{
  "n_layer": 11,
  "n_head": 10,
  "activation": "swiglu",
  "positions": "rope",
  "rope_base": 1020.0,
  "qk_norm": true,
  "attn_scale": 0.193,
  "extras": ["local attention windows", "gated attention", "exclusive self-attention", "normalized values"],
  "init_std_o": 0.0051,
  "init_std_down": 0.0051,
  "optimizer": "muon_variant",
  "weight_decay": 0.031,
  "lr_head": 0.00504,
  "decay_shape": "linear"
}
Each number is 128 + 32 x the weight over its row's rms, rounded and kept within 0 to 255. Layers, rows and columns count from 0. Numbers have three digits each. The size before them is the row's rms in percent of the matrix's.

# layer 4 attention output, 640x640, rms 0.0806, rows 285-384, columns 320-383
102:138122135120117101194112149150151159133065099108131141178122124096147129135097114072138190132143154165140124133125137137144091132160097117122116128138166130121137124118138147111133102103167174
102:195132167108087081190112127137066156137061111122106083088072162104092086152102136141137136140161212108146083164133145148098120085089153149174109156188105118075091079173161229159105159134153164
104:169169123127086074084107155123171148138112125121139146164086115148141150132153113111140111111171128094074118101146082170141158118134160122124101138146088125156136098150092132137146148056098120
099:096114100118039125085105159102134211095048165141154133133143114132191158156099135116136152111152097085111077140172147115107094150181116157124127077196081137152178143139081139108118090160160191
102:165191163162146096128175059129134156211113111087143137142163119138088110118153135137159120053117116094077085099099121126193118108109062155072147121128121162148084102099071084082102051145117136
091:158132138148128108075141139120136138115112192105190122117125080177119132125080124127147184140098147090123139177122107148164090055161168135124147138143124126136085121148102126107125141140065103
103:146112167117194057093079100137148160126080135077168149168149130105155107136109114102106147121114140127139115152139132164148094114154060193195102103137134139143223148117158054135086048107113086
097:125077147135124169107166166145128074157132112154174144101146149149113076102136145078109145148181117137138097109098119117140113067102111143089161129096091217104155089128067042177083175132141107
097:172128069183109092152097102130177137134179111126143099157092128153163180091071160127121158158110115128147220122164108100154124175128161142132170115097126189129078156091109119124159067169163099
097:081122156067194138138138103152096116091090147103072147086140114186092096128112154060136140148136127104102165102118129119233097117206114174072134104096108114138120127155121192131084083149103142
097:112112120162141136091151143123140126159094127130085177157176126142100178117106149171025086096144118139112134134137162126156151129129125148092130153140143124191201125137095112134117105121067144
100:141128120098148151061160071154123113121049148097191112145114119120170105139130153144096119139112101146106070128170131104124112131120138139117096165063124167165128180120128128127179143132125122
105:104156133129102127125100117125084131093147134210074125125166104091142155097160152135097133120143126060157107133166116146135117122134103176119066107138137142119177164116167195097112105165113181
100:116132089106162123141137052118109128100127145172129136123097162198117141098102116193107132131193151099075070132112102175167168111083127169133162138162119175146127134164127153112095123099133122
095:152153114076172128120091135129127203148138152140160100194134203137129142053105080199170103108052107123083097150180168132149155133118115109115175153050149115090117110117155119091140173146178128
101:088103129116128145149194132112100136076142061146143188133103114132168169218123182136126163184141132153143155092088096173167092093166087116071100133165093141089112062120086107074111097080137120
100:116106137161123125179146157125175176148123109123148140168153150122077130169096085096124081125140094105143089124086101115129134147112168125212140133119095137140180158161147181099126161117156129
094:132199156128168119145149118154120111108083120084195136157183133140148140162109120125141134145135129132102178122103125143075134113142082101122124191112118159141135156106126059170104122109138132
097:119113117163078077140130193127119149095084137140130155152114174138111125161063174114100165116140088110126139045117117058131089116170150138143149161163121067157129124098127104145176096081122126
106:166096200166149116105148116129114075140100138125045093103096107153115130154129137088165146131106164134127184109101069130076085132183092097129106102085141081159143157082145128182115099145101134
101:165142106067101077155169129136125155071088180104125134121082103121095095145224120133153185146096086127127153146165143135178078083131110069113040130083143106094132112141158128136096024146150174
098:076073194229108099166157138119110132128140144071098154147130148123113138086168140149126150139142162157175162121101110115146173124154119055142151066129156153166122149114174141149066122154140159
099:093180157119109136064128044111115050163169123109081133163142137152142168125057125178105108103116138177131122138121176085130078070154133144122122118158091075142130092136161150120135116089151138
096:094170178145143128137109076138140106160183121148119114063114140147194100110180126135178067134152163161141138171131078165103083085133151130064167140066095131121152118087151131195111156152140098
100:045170119112155097154131125135168140132089115164108194113055132120103196188079166143150065091048153181104161122105102069123131160130149122095122132102140091139146128111105127142166131138130140
105:149123130129106142124092122117066096102177115148131076101108194145129123156164129123189133091164138103151129098118090121113119125115151136117134134095115130160166113104182120109207141156127146
102:084089152098146158135117131077146094140116093158106126110053108074145099132078119131129111136091144173121137123151166134152141069185133114144164124131146133117143093174121134182065179165181125
101:173117130176176126116066111200130085109142147135099133090108138132109135158112091070103135136123141108101114203100160150124143095130126103094178169141149110123148117098132098164109121133179181
100:139174077127149122181094152119114084178156128136135071113063103126164157091094166154127097140105162124131072112068137146175213135121139107204173087144120146105143155111155120162078147136153141
101:157117112131112143152100088149145148194137115134059095122146107135148134134119139097109118233158097136160118090133160130115133131125172070153166155127133160116116152127081124147151174187148136
103:095161175146156107134129072144105093154085136162163119105112121145156150139095152073148079208113180121145119113165110156063111125142127124129141104168097139083081085162136167131067115153163092
101:143153095118093197079090103143129077152115225127114093148128074121137186114094086157074142120183090123058068106148158119138145138165112155126069118176100172117095097108166128137110140107144184
105:139105107101136162140132110135141097191111116087124095179175112087129120114104073171174161101138124082105067176128106144169166224105152091099119164080148105104107096185146077187157078151121150
097:136092136044110096137126143108146147131079164098148138124188164085073128192104096147146169145102143087178082167137112143191122166124099114153177110134159132169127178126151118140162095138146156
100:135054158184135087142118104108101098074229141113209152142125101163170088064190097085172146117166143121137103141156120159128144109170171110113087117106117133119094184102145157152204092113086155
101:121100170098117123082140145096144154198129112108113132118127122138084114095129086134096091141111111160157129152151096137151128173092172091133136190120134102145114087128125045157194123185129109
097:124158096126106196165127141172103122093165112092132157132222182092111176191168130156134147146120102140119090114173127151092148162137145098096162121131086116115125091150114102138119158188146052
101:105120162128139061114154106099149164143088115157134180109138080085152104122169088110097167077142084186132105152139117151146103144111195213187169132077157120139138173127132130080110137087147149
106:152216164143184099154114145046148217107125064092156126118100170138145186091117166128140131131120110082107134091145111124151117142099150102121133097160136131076174130097109155168108031150147142
098:158125098093119160096187141221106140087131122119107103093143152105091172119176120103178132091166102115096153150108163112116157101185088099155156114066146091153153136180125141117149108073231093
100:146121154092127174110141127159155109123139138212093136101129126202080183153095124136091166122103086091153111133180110121114125106109147157073136105121083153168109133140156135092164177158130170
098:122144176153195111093124112094101137130181095131114134082144094086174108152175119120158105085052149113100140161101146139102084128126139213119134104076131134127095119100145113154133099218199106
105:085183182188124130130099155130182121118130107214122161064103146178154120102105150151128121118102214123129125084128102110168133093135147087144093127135126139123056139102141129143123142089116159
099:131127129157076114199078115135136106121145141117143139112125161065186074121080139097124161136091168128102089100189127133105119122083145125173181074127145081097065068135144136097114114114180108
100:101098112132108105177075134149128137161143116085130089135149165115120173127173112104154141141165104073123172092091065096174152144082123209128128129133174156145152125160100135138141117148089089
099:143138146108182116102073136081103137156163041106145089138134081106145110107096073090113178100156087088135141118112122093148105151058078174166161154168107049118124128136076076163179131139139119
098:128113141169179149092150154083099059108101127168087111052055141127114129125060112070112133122163108144168134168142135127155100127114089157104131148114166181095100165146142168140112096087156103
099:142119163087102128138160093160104124088072113178129069107151084132087136113211095102131110123097099147164117173092145082153125100131157130164129095097149135132103124131153138165161170109175199
097:147158094114124092150123163120112106127186076132115181136123062167147206180187099132102086140143041117089088096147118116123127184105094074161134130172126136098112123139134176104162190130117117
097:113131131084070117145148068140120135145109132060140171160126136121074101147131192173170123155131159113102137106164102136103088145111089137154108122125204160165101144109114090177136058087095138
105:063127120172128120138139134115065125108150184211125083160135140091111163122111116120111088112112116116104149133120109107143149148130157134120098097095099125118063079127125209154156187086101066
100:084144100180174130160132128126160138134156128154151114147128158157140073117140130099121147138075134157127137114171125143118141115152078152107150147134148166126070122153090175102075161171103136
099:107146158093096139147130090150113122119135092131101098090165150102140152156065086141161099129148122096076122188126159158123056106101143100141189180122207106138139119117176167146153107158142149
104:157131096203155153091128096150130155173111070118113146153088187091110053106169117114121111110113108118148195165115132111118124117088103158119091131148174117204106115052104144174154128103071120
094:139083153126172081065140142148148117131125139144183130121126117124125120093192155149120152121119109102089115168140147136103117120092084117134200098158115179133095136112148147116181115110107114
104:102077121159136144114126085133144116081077113167167136135149121063103122176134143121141141156102175121164086103155152135163112112120117137135095069137066159143146111092141122137078154084163123
099:091093075112168152180139133127147153102154152168071120091125137148103064139126142144148152126080108134083160128079087120131151102149154127129167131183123129097139103163124129159091168135152106
094:152146150050104151138142174139094152152161155082166076108084098171179131136143159113104087122103137068180097108155165161164114139109108071161180124126106172086137149196104150140126136157119109
097:187087164090149130167146156121128143150099135121100120111138142161162144111068075143152156163132150034128170139123099131237092112181144205132118099125110151179082191118100105158067126174071160
100:143139067168153112182158118122091139089150160112154169114100092129154160108176162168117105140131098111132112089171068167134149077082061128087150117117152167125114083126112128114110089156097134
104:135149149100136138136159129148173129137190113163112125135149117140156099157130132106116116070171157163160142110153062122123119131130124112059109159119135036135106158117154130151150142145140144
102:086091147130124137148110107142123122117120158109140133122058163125159176116097161178083074183115122186105131170081141118136154122133100112083097129114083131101091082104109107226079116085192146
100:165144124116088152170128131042128137151111141118128133171117126132138179122157168154113105096140127105100125104099158088109131132123094158180111163195132128142138110126109078130109122130160137
098:084120130215118086106163120108124156162136064181064127169112139141150088057164133156101169139121084177162152091160144116206079084139126138150124114164128139117115117163106155120124145108155140
104:131136125154081168069076106083103087168050180114089134079116108138179185082154115133151141181139123148134049137188105142141135136115144138156109169107164142127143083149095145112175123133070157
100:107138129130134104108154095137187067087145176144172087061158109076095117137183128080078106046152143133179139097161139122059158113137155140203101085131131097138070130159090106128153128121136068
106:115083133096110127152159115158163160114135117170149145040154127113128143131149201115141127144188101120180110065135083084090161148083085114126128169099104148184116139115107132157138078152128218
098:080134082138126077103190063163050118135163120091093133115111178173036055122081167176130138111133132151161087095110112151147147059071110170171166166151068104160121174141169137093075197132066097
103:118112093115127138203095151143186171089142154187187097199131110128163144123134106076127204159155081133107117123107156085095100098172106130110148085108137100157099149148163105148140138149139138
105:129129099091075103130160112094123147182115147116102128095106100139096102138148143106129080139139162201084128167121161187166186108187098171175139137139160126137122095085103143186088132106120117
098:126136132151127134204160101120128157150171070127176117079116131059115143147162146166076117137155114109135127116116114012099115166116152096098102119125194134150117112112117160158103173155155125
102:122124189085112133054152084127147126120165125103180110081184139137130103160134135167164095151095152112072104130096112152132084082169109113091081151154124093095127200151149106190098076080132189
099:114122093179185173175186103198135158159115125146211134118153106175145061149146162130077117157135102046102181125146159118101140124147203128120134162147207112137053145143127077137098189101065074
097:112095114120099066152122136156120117100159130101100158127154150160122100140049081096095106100105127083113112101089183123044109143132136121164193120164107131064129153119107178118122150076125119
102:124131069142117142084124188150096171136083135124122079080106104143122123170070204178168131149148112102140121143120091092083143072162149153131115097082155123076157130175158133085057113085114208
097:074130103171109101128120147113182101139138051153093088119120108110146164187155094102142125126098132152163142205112174116099140066104169103057126109155076051182165114137149135182104110080150117
102:125105119124131109103101123091098161146136156168163114132103081139168108128089132072120140141137154122214097099101132176156119086051146142113126090102092144114162060143139120100127123184165123
091:102116156127135093086124140142139108144176024085104148181095139125162144151076124136135160156121135133135095043134089163144151152124150137145136173127161132146088134128147124185099117145178134
099:176080136163133132142129139066128130096079116126079142136192138117117111168144081066116126136139114086111111141163099161181073138157094178142140134175135120097132096124157105119089152116162157
103:148095111089153166158137119120077192110071098193124107150120116110161119151118135150151121152152100127083135140125127099169166125184110085094119084165144150132156160176128075108130138157153095
099:128149144061094106162161120123095165144056097179120137135131109114116136125067165138117093124134090147112137115102140076148119105124104073109173117090087109096156135154080102138157097106113105
098:126113126167077159144178176111085151140116088178200126151157146088142151148192136123150116099146114136137107101140166142200200123117125151096126160128136154140177076119145099107175120144206126
106:103113162160140108134167130095102176060110122112114104163156154098101138122147128126130094129130157097150106107112201112138111137118112098223135132124147133114106128128132113115153132187136112
104:184134175124130122173151117067138105103142113127158086127109095090100119142126127126111174152100157084138146145078167167076127080126108112105154132119112173150128155098127137158100178099164167
101:103125078101097155155130199130130136119197123129081139121132168080160154140160112196122156106124104105160162135086122186121149141197075078165144119156133156138099120165161128080124114095080114
100:119118164149147139127102156167120091101122155146154078150141092145147134081076127149144154159105105150120127146142137157111185097123105094116122107144106156171098084084117151115135096152102067
099:107129075129147158186170151145105056077144106130136149092103107161138107143119220124146099106118188122096159114122075125134124100102153129140103136142184141103119195126123137183083110200138118
103:120130101074114134108144138118162123117075084156144099104174160120073154152154122100125086147169140149092162153119133172178155125155169150111135105174133051105164155176186134164110147134144136
100:154110111142125118054136105134071090067068123161052139121141147160141105088126160097129099101173139140081144178103115119148121120154128096148197094110176126109111078144084140135158128060153111
102:124100150222161139108213112069117094108119125109153187145145062138122097163149134184135104144110128154150159142168144127112185145129092080141176111109096123165095143142153115137161070127138091
098:131151143112125114137156123134131148105121138139163118103097144149125122069115090122081139101108145158144152085156162130120108117082102149168155173106093127165180104173066105080151092136125077
093:121081046126135127140129135154127125125116162144124062092065108082124184119148105126130131173120144129109154132087091158149123086092150161123169106161071120154060100159123167062135137102157192
097:169134129168102120084135118160141129159084123159163086205103149078121116117057136173156135097201088138094098141112088082087107169133114174108188142075111099135118113120149158102187127099135065
100:128128095103117150117123096151085144149173083140039163108089131066131106142123108116157121196137097099129194131114102114136122128135111135133118120153149156135086149116185158123140129078165112
104:113171113094101096127087112118200061179104154133138153159158122142172161132067102144125132118168156139083125152092191127127137169105121131078174093051141156169170068159162096186147131085154157
103:146071117139137142086166121100117114107142113083168130113189143117065161090091114120097142091092107139123184144144111131162157075121107135119064072095131152136149122114131162141142173108132046
100:105108122117107056146162157160128111123127182095160129052097094133093173138199167132097084110151129122180128076144179140134080148138172123098041098182111142080081081124199133126154106095134102
099:101132089108072133158076152109082131059121142099117172143128122149132083126142174084128129120121083161133162114126145150138167109120134135173123173113185120142109108140078124114129165194114101
095:148143103142157104099113147083114124064136098127133142102154102120100153192148127146083170103109151132063080076080139101141106112074128129138192105095121076136178180177118167104133089128130117
102:132166150066102125165095088132089147137054090108072050145093103171112076138114174131109140140119118126057139154126156092143158096105096177088076138093137157083107097145125146088090128126143143